config.toml
hidden_size = 192
norm = "layernorm"
rope_fraction = 0.5
bias = "none"
init_std_up = 0.0361
learning_rate = 0.00579
lr_mult_up = 1.07
beta2 = 0.95
lr_head = 0.007
schedule = "wsd"
decay_fraction = 0.875
final_lr_fraction = 0.02
train_tokens = 208400000
Each number is 128 + 24 x the weight over the matrix's rms, rounded and kept within 0 to 255. Layers, rows and columns count from 0.

# layer 3 MLP up, 576x192, rms 0.132, rows 252-268, columns 96-191
[[148 116 163 130 118 108 123 134 170 122 119 138 139 112 117 128 103 127 105 104 126 113 101 114 123 124 104 107 115 116  83 156 126 137 119 148  93 120 108 137 136 140 109 156 115 136 136 149  98 135 104 123 163 116 123 104 131 142 144 149 136 162 146 143 122 106 123 117 156 121 119  93 107 150 112 148 157 103 119 140 132  98 117 159 123 115 127 146 141 131 100 170 140  87 137 129]
 [116 103 129  97 150 148 129 164 113 137 129 115 104 151 136 165 110 105 107 110  96 144 132  93 115 117 145 126 127 113 141 120 111 123 132 150 113  98 137 136 127 144 162 148 145 157 132 126 132  96 125 107 128 130 128 123 112 141 131 116 147 144 154 118 100 142 132 116 118  80 145 123 165 154 156 103 110 147 126 101 125 144 123 137 150  95 153 147 131 141 141 101 105  84 105 146]
 [135 172  98 117  99  76 108 133 119 132 130  61 133  84 153 150 103 159 165 130 125  84  84 150 144 124 103 152 136  95 166 152 143 128 115 150 100 115 101 175 138 126 141 156 121 137 120 106 129 101 152 152 100 121 162 168 113 145 124 114 130 157 109 144 161 182 111 124 115 145 177 134 136 126 126 127 143 149 108 146 143 143 142 133 106 150 165 134 156 167 119 155 107 153 138 104]
 [113 134 115 144 118 143 125 100 110 138 134 124 154  94 121 112 113  67  82 138 136 106 124 104 135 123 160 146 124 131 115 155 102 134  93 149 117 144 140 114 132 112 105  85  96 121 152 172  88 114 110 128 137  66 181 114 117 133 123 132 140 136 117 145 106 116 129 123 117 129 108 120 149 143  80 151 112 113 139 158 131 136 128 113 111 142 126 132 168 139 117 138 171 112 151 111]
 [181 150 117 167 139 107 136 135 109 135 128 154 157 127  93 150 113 154 114 151  64 153 125 168 148 113 121 143 162 162 132 136 128 128 133  94 129 149 129 119 178 149 125 133 129 136 108 107 102 129 133  99 109 161 133 140  67 114 155 103  97 157 104 103 151 165 147 175 115 132 117 102 131 170  92 102 140 127 130 110 107 102 139 124 107 141 127 148 147 103 146 135  95 138 107  65]
 [ 98  89 124 104 132 132 179 150 107 112 106  86  97  86 172  82 111  92  92 145 150 123 163 111  79 134 106 112  88 120 106 169  96 121 115 127 115 126 143  94 120 118  90 131 136 137 149 115 109 131 145 154 133 145 126 171 108 142 139 159 184 125 132 144 123 183 143 103 103 138 179 129 121  98 148 111  80 128 132 118 113 141 146 152 101 145 137 108 109 127 119 115 134 157 124 153]
 [ 98  98 122 149 142 103 157  83 114 150 149 113 134 139 111 136 104 140 175 143 138 152 123 127 125 139 125 125  95 113 131 127 125 125 147 149 143 131 122  85 135 135 148 136 149 120 121 137 115 144 158 147 138 111 128 139 120  98 129 136 152 122 158 126 158 116 142  98 140 102 155 135 136 124 120 132 122 109  84 110 132 168 170 140 110 144 103 165 136 118 122 118  99 156 125 155]
 [122 120 120 192 136 149 111 147 134 130  98  82 129 127 126 161 100 159 141 102 112 110  99 128 170 128 156 110 155 117 139 140 131 129 159 141  99  93 119 149  92 106 108 131 107 148 117 191  99 161 114 141 104 142  83 157 127 123 136 138 134 141 121 101 118 121  83 127 133  96 138  85  85 152 141 103 151 117 130 161 142 171 171 137 100  98 109 112 159 122 113 163  89 113  84 120]
 [137 115 135 110 160 173 135 162 116 151 158 109 152 135 142 116 119  97 103 145  96 107 132 135 130 172 126 180 152 126 110 144 136 158  81 138 116 141 142 158 149 167 128 134  87 110  87 109 111 125 135 121 141 139 133 115 142 149 144 121 138 134 127 136 136 101 145 104 130 140 123 123 111 151 132 116 137 144 179 164 141 145  96 106 126 171  90 148 111 152 167 131 129 145 122 136]
 [143 178 105 105 137 103  71 167 138 127 169 104 120 119  79 118 129 105 111 121 172 138  56 109 130 149  96 127 145 142 117 144 142 108 110 118 141 133 155 117 170 120 102 118 157 117 128 109 115 152 160 123  93  73 136 140 104  98 119 130 153 128 125 128 136 152 142 134 114 123 133 104 111 108  99 109 138 130 131 112 126  94  99 112 110  86 118 123 114 116 126 128 175 147 150 117]
 [147  89 137 143 116 135 135 116 138 116 110  99  72 101 119 124 154 159  85  98 139 128 140 100 167  77 116 153 121 187 124 114 158 126 160 153  98 121 155 103 130 129 139 135 100 121 162 106 152  97 153 126 116 149 149 158 106 127 155 128 107 130 122  88 140 151 137 108 118  86 120 158 145 165 124 117 149 171 147 110 153 142 133 138  92 102 122 149 170 123 153 107  92 123 101 137]
 [112 111 134 109 133 142 110 121 114 150 116 111 170 138 166 108  93 120 117 155 129 149 113 126 155 103 136 130 134 115  87 109 141 125  91 137 134 152 128 175  92  97 127 110 159 149  97 155 138 144 128 142 155 129 125 151 107 124 147 110  89 118 129 128 152 130 103 154 144 120 140 128  93 132 130 134 140 140 167 114 167 156  97 135 117 140 133 127  81 157 147 157 137 109 146 140]
 [126 113 134 128 113 119 100 145 116 126 108 134 134  92 138 145 121 114 163 142 137 109 154 157 128 122 155 133 154 127 129 127 120 128  60 101 112  78 126 131 178 103 109 124  77 152 109 118 114 114 166 152 150  85 141 103 117 143  90 104 168 130 165 167 102 120 110 200 118 113 125  99 101 158 115 169 115 133 103  98 123 109 131 125 161 140 147 160 149 148 112  98 174 121 115 153]
 [ 96 168 121  50 128 148 139 119 114 106 115 121 117 126 157 140 162 121 118 144 138 100 121 172 106 116  99 122 148  99 126 148 115 115 122 126  97 119 141 116 121 176  95 189 107  79 137 130 135 151 118 146 115  98 167 146 128 135 120 104 107 138  92 111 124 107 169 111 151 166 154 112 136 105 148 135  79 126  88 113 153 117 126 130 114 153 150 142  96 117 121 122  94 133 149 169]
 [131 111 119 117 174  93 138 153 130  74 129 153 146 159 145 121 143 137 135 121 129 126 149 122  93 132 124 101 125 155 150 163 145 153 133 112 157 152  58 114 142  96  87 163 118 149 159  82 181 118 158 124 135  86 116 130 100 132 126 161 130 127 118 168 118 165 107 125 152 128 145 127  95 138 162 148 150 103 153  89 138 118 154 147 145 112 113 139 102  95  91 145 128  84 135 106]
 [154 119 167 135 153 140 108 130 119 124 102 156  65 126 128  62 145 152  98  84 135 111 150 108 150 124 138  52 150 145 140 101  87 110 135 108 127 110 120 122 157 146 120 118 119 154  74 143 138 168 138 150 148  83 129 163 105 122 130 127 149 126 105 114 122 152 138 169 145 174 121 147  68 173 101 155 149 106 144 185 125 131 156 107  88 205 122 136 144 176 150 113 129 163 126  94]
 [136 101 118 127  97 104 158  94 129 135 146 128  95 100 118 134 126 121 132 157 146 111  89 143 145  99 172 118  94 124 113 156 106 141 112 151 155 135 133 117 134 116 166 120 138 142  90 145 135 152 150 150 145 103 127 129 164 147 101 165 145 128 106 118 145 144 129 136 129 111 119  95 156  79 131 106 128 118 113 140 109  52 159 132 189 162 144 155 147 157 115 136 110 166 136  90]]
# layer 3 MLP down (transposed), 576x192, rms 0.117, rows 252-267, columns 96-191
[[136 110 114 142 145 104  98 161  90 110 120 126 127 142 126 123 163 133 138 164 151 154 143 127 135 154 150 123 148 128 157  86 152 127 147 147 158 141 124 120 127 125 153 149 107  89 125 157 149 129  99 119 153 161 122 125 127 152  87 163 163 124 175 101 154 125 159  94 161 126 133 153 148  93 116 123 103  89 149 149 104  99 178 118 126 145 134 146 121 157 146  83  77 122 163 133]
 [123 137 120 125 146 131 131  97 141 129 103 107 134 138 103 119 154 178 181 102 112 117 123 134  73  87 151 128 133 144 114 125 114 147 139 133 122 157 176 141 119 125 113 140  70 102 143 116  62 143 186 131 124 121 107 134 102 152 113 186 106 156 144 111 150  99 127 139 103 127 174 170 131 131 132 143  98 116 148 117 158 111  83 109 129 106 133 125 126 145 171 156 156 112 137 141]
 [128 109 151 141 122 142 118  91 130 157 126 144 153 123 146 171  91 117 119 127 137 152 141 151  96 160 152 112 137 161 115 135 124 126 123 104 168 136 152 138 103 137 129 117 146 137 139 154  76 140 141 137 133 185 129 128 113 146 135 167 158 128 162 130 141  95 171 135 130 145 106 151 103 156 155 129 120 112 175 136 138 151 121 109 116  99 116 140 132 126 145 103 138 124 150 128]
 [110 101 152  90 140 152 140 115 153 123 126 124 115 151 130 110 142 131 127 126 164 148 128  78 125 103  97 102 102 125 119 109 164  79 150 164 119 143 141  86 119 140 108 173 109 158 147 145 150 130 102 101 140 134 117 118 169 104 118 127 121 134 101 138 162 170 129 103 127 111  94 132 123 156  96 128 138 128 119  84 146 133 134  87 145 120  79 142  85 154  87 128 133 111 150 149]
 [108 131 167 108 117 126 106 128 118  88 125 140 124 171 145 113 122 126 135 142 142 114 122 102 189 132  88 107 104 104 175 159 122 152 119 119 114 109 103 109 129  96 123 162 120  89 120 145 156  78 128 160 142 143 140 126 104  65 148 115 140 100 146 154 114 114 121 142 109 194 193 153 106 110 152 151 106 153 141 154  73 147 127 120 108 188 157 105 137 120 116 121 181 130 132 168]
 [117 129 145 121 130 144 101 133  82 118 124 117 140 129 124  89  94 140  95 114 134 164 152 170 160 125 130 139 111 130 120 119 129  87 124 170 111 129 141 148 120 144 173 138 118 123 103 152 102 109  80  97 126 105 122 141 128  82  88  92 108 152 148 131 125 119 105 126 169 143 134 136 112  89 136 143 126 106 168 145 144 142 116  71 139 139 149 126 134 108 141 138  94 132 187 110]
 [105 113 131 129 119 111 128 169 124 109 156 122 139  96 115 117 124 135 143  70 143 124 149 113 142 131 162 110 110 103 121 110 122 160 101 127 137 156 112 112 116 105 136 134 130 151 121  92 117  97  95 137  80  91 148 141 154 129 169 123 119 113 101 144  94  92 109 104  93 144 125  90 111 131 136 121 146 101 132 103 168 139 106 106 128 126  92 136 115 150 136  79 129  71 127 114]
 [111 141 136 153 105 109 155 139 102 124 113 121 143 139  91  91 103 140 122 134 119  94  96 114 120 119 106 104 105 102 178 101 129 112  86 124 137 141 112 127 129 149 126 124 118 120 141 162 130 106 123  92 123 102 162 120 133 130 119 144 140 134 110 119 100 102 147 168 149 110 132 124 141 139 139 149 138 121 122  84 109 109  66 111 109 137  90 117 107 148 111 109 124 166 141 119]
 [169 158 133 119 161 112 126 152 138 125 127 117 114 144 154 120 144 141 126 150 163 113 119 151 116 119  79 126 116 131 173 104 107 130 141 140 134 188 140 148 116  95 120  91 143 144 160 156 147 145 147 121 102  95 159 152 151 107 150 136 172 144  97 107 153 125 138 136 155 133 115  64 183 173 105 127 118 108 114 102 150 148 117 126 153 143 150 123 141 110 112  99 129 143 143 175]
 [ 98 170 127 146 120 171 131 119 140 141 138 124  87 124 153 126 167 167 138 135 117 168 130 106  84 128 129 102 135 142 102 120 127 110 109 114 119 121 134 138 120  97 161 102 113 110 172  59 148 140 140 118 127  88 101 106 150 177 161 119 108 131 156  79 147 148 105 138 146 146 131 126 131 116 154 150 135 118 167 148  90 156 124 138 126 140 139 189 108 130 156 157 127 149 125 120]
 [162 135 132 151 127 137 120 134 141  97 163 109 142 101 128  87  74 105 111 174 106  74 150 122 190 161 132 148 116 107 114  96  66 107 112 154  81 126 103  99 140 187 114 191 102 125 177  95 118 117 111 115 127 128 134  95 102 111 116 106 143 127 120 131 118 162  81 140 100 100  99  79 128  98 124  88 142 145  94 138 117 102  90 122 113 102  87 171 145 125 110 122 141 149 129  64]
 [ 96 130 178 128 114 136  79 105 155 123 127  89 121 136  88  93 113 146 103  85 166 116 139 124 139  85 128 126  91  90 117 132 102  94 161 126 155 112 143 149 110 135 161 117 110  94 149 154 102 133 164 120 132 131  99 169 102  91 153 154 141 140 120 124 135 123 142 119  94 182 150  80 110 116 152  97 166 135 113 177 145 108 131 173 112 135  77 129 168 113 137  97 136 160 120 154]
 [124 114 169 107 146 136 151 113 130 108 137 133 180 120 136 151 160  75  93 109  99 148 110 158 144  99 116 130 104 160 112 144 148  95 132 109 152 149 136 115 143  92 140 109 129 175 152  96  69 150  99 135 137 137 142 122 112 198 104 123 164 137 116 150  61 100 130 134 120 168 129 116 103  96 104 122 153 107 139 161 119 130 115 129 146 116 106 113 138 150 147 121 156  95 138 101]
 [107 102 124 113 127 137 149 153 127 141 140 138 153 132  98 124  98 100 135 113 143 102 127 111 121 120 158 127 106 158 124 122 145 103  95 139 125 116 177 149  92 116 169 113 155 133  68 126  95 112 123  95  94 177 101 128 169 118 128 115 113 110 119  92  85 163 142  90 145 120 131 127 119 149 148 140 120 123 129 137 121 105 131 115 103 134 127 148 190 123  92 141 137  77 113 122]
 [124 125 156 164 104 111  95 142 157 156 137 109 119 143 153 152 123 142 130 123 195  98  93 155 130 103 123 115 141 108 112 129 111 131 111 123  82 135 130 154 163 143 111 130 109 154 110 107 122 110 116 126 137 134 124 179 167 134 165 132 165 138 113  96  79 123 124 128 153 113 106 117 165  79 122 148 139 144 131 139 171  92 132 107 127 134 118 102 144 129 130 130 123  82 117  77]
 [ 83 134 135 121 173 137 109 125 147 150 139 128 155 114 142 101  79 121 128 124 150  95 150  97 119 164  90  97 133 146 124 136  97 155 205 105 146 111 135 150 131 155 126 148 142  83  78 133 106  92 142 108  92 132 117 148 154 142 142 106 133 115 157  99 117 104 126 134 138 130 141 116 143 119 110 132 155  99 144 127 150  99 120 119  98 129 135 132 102 169 107  64 157 133 161 131]]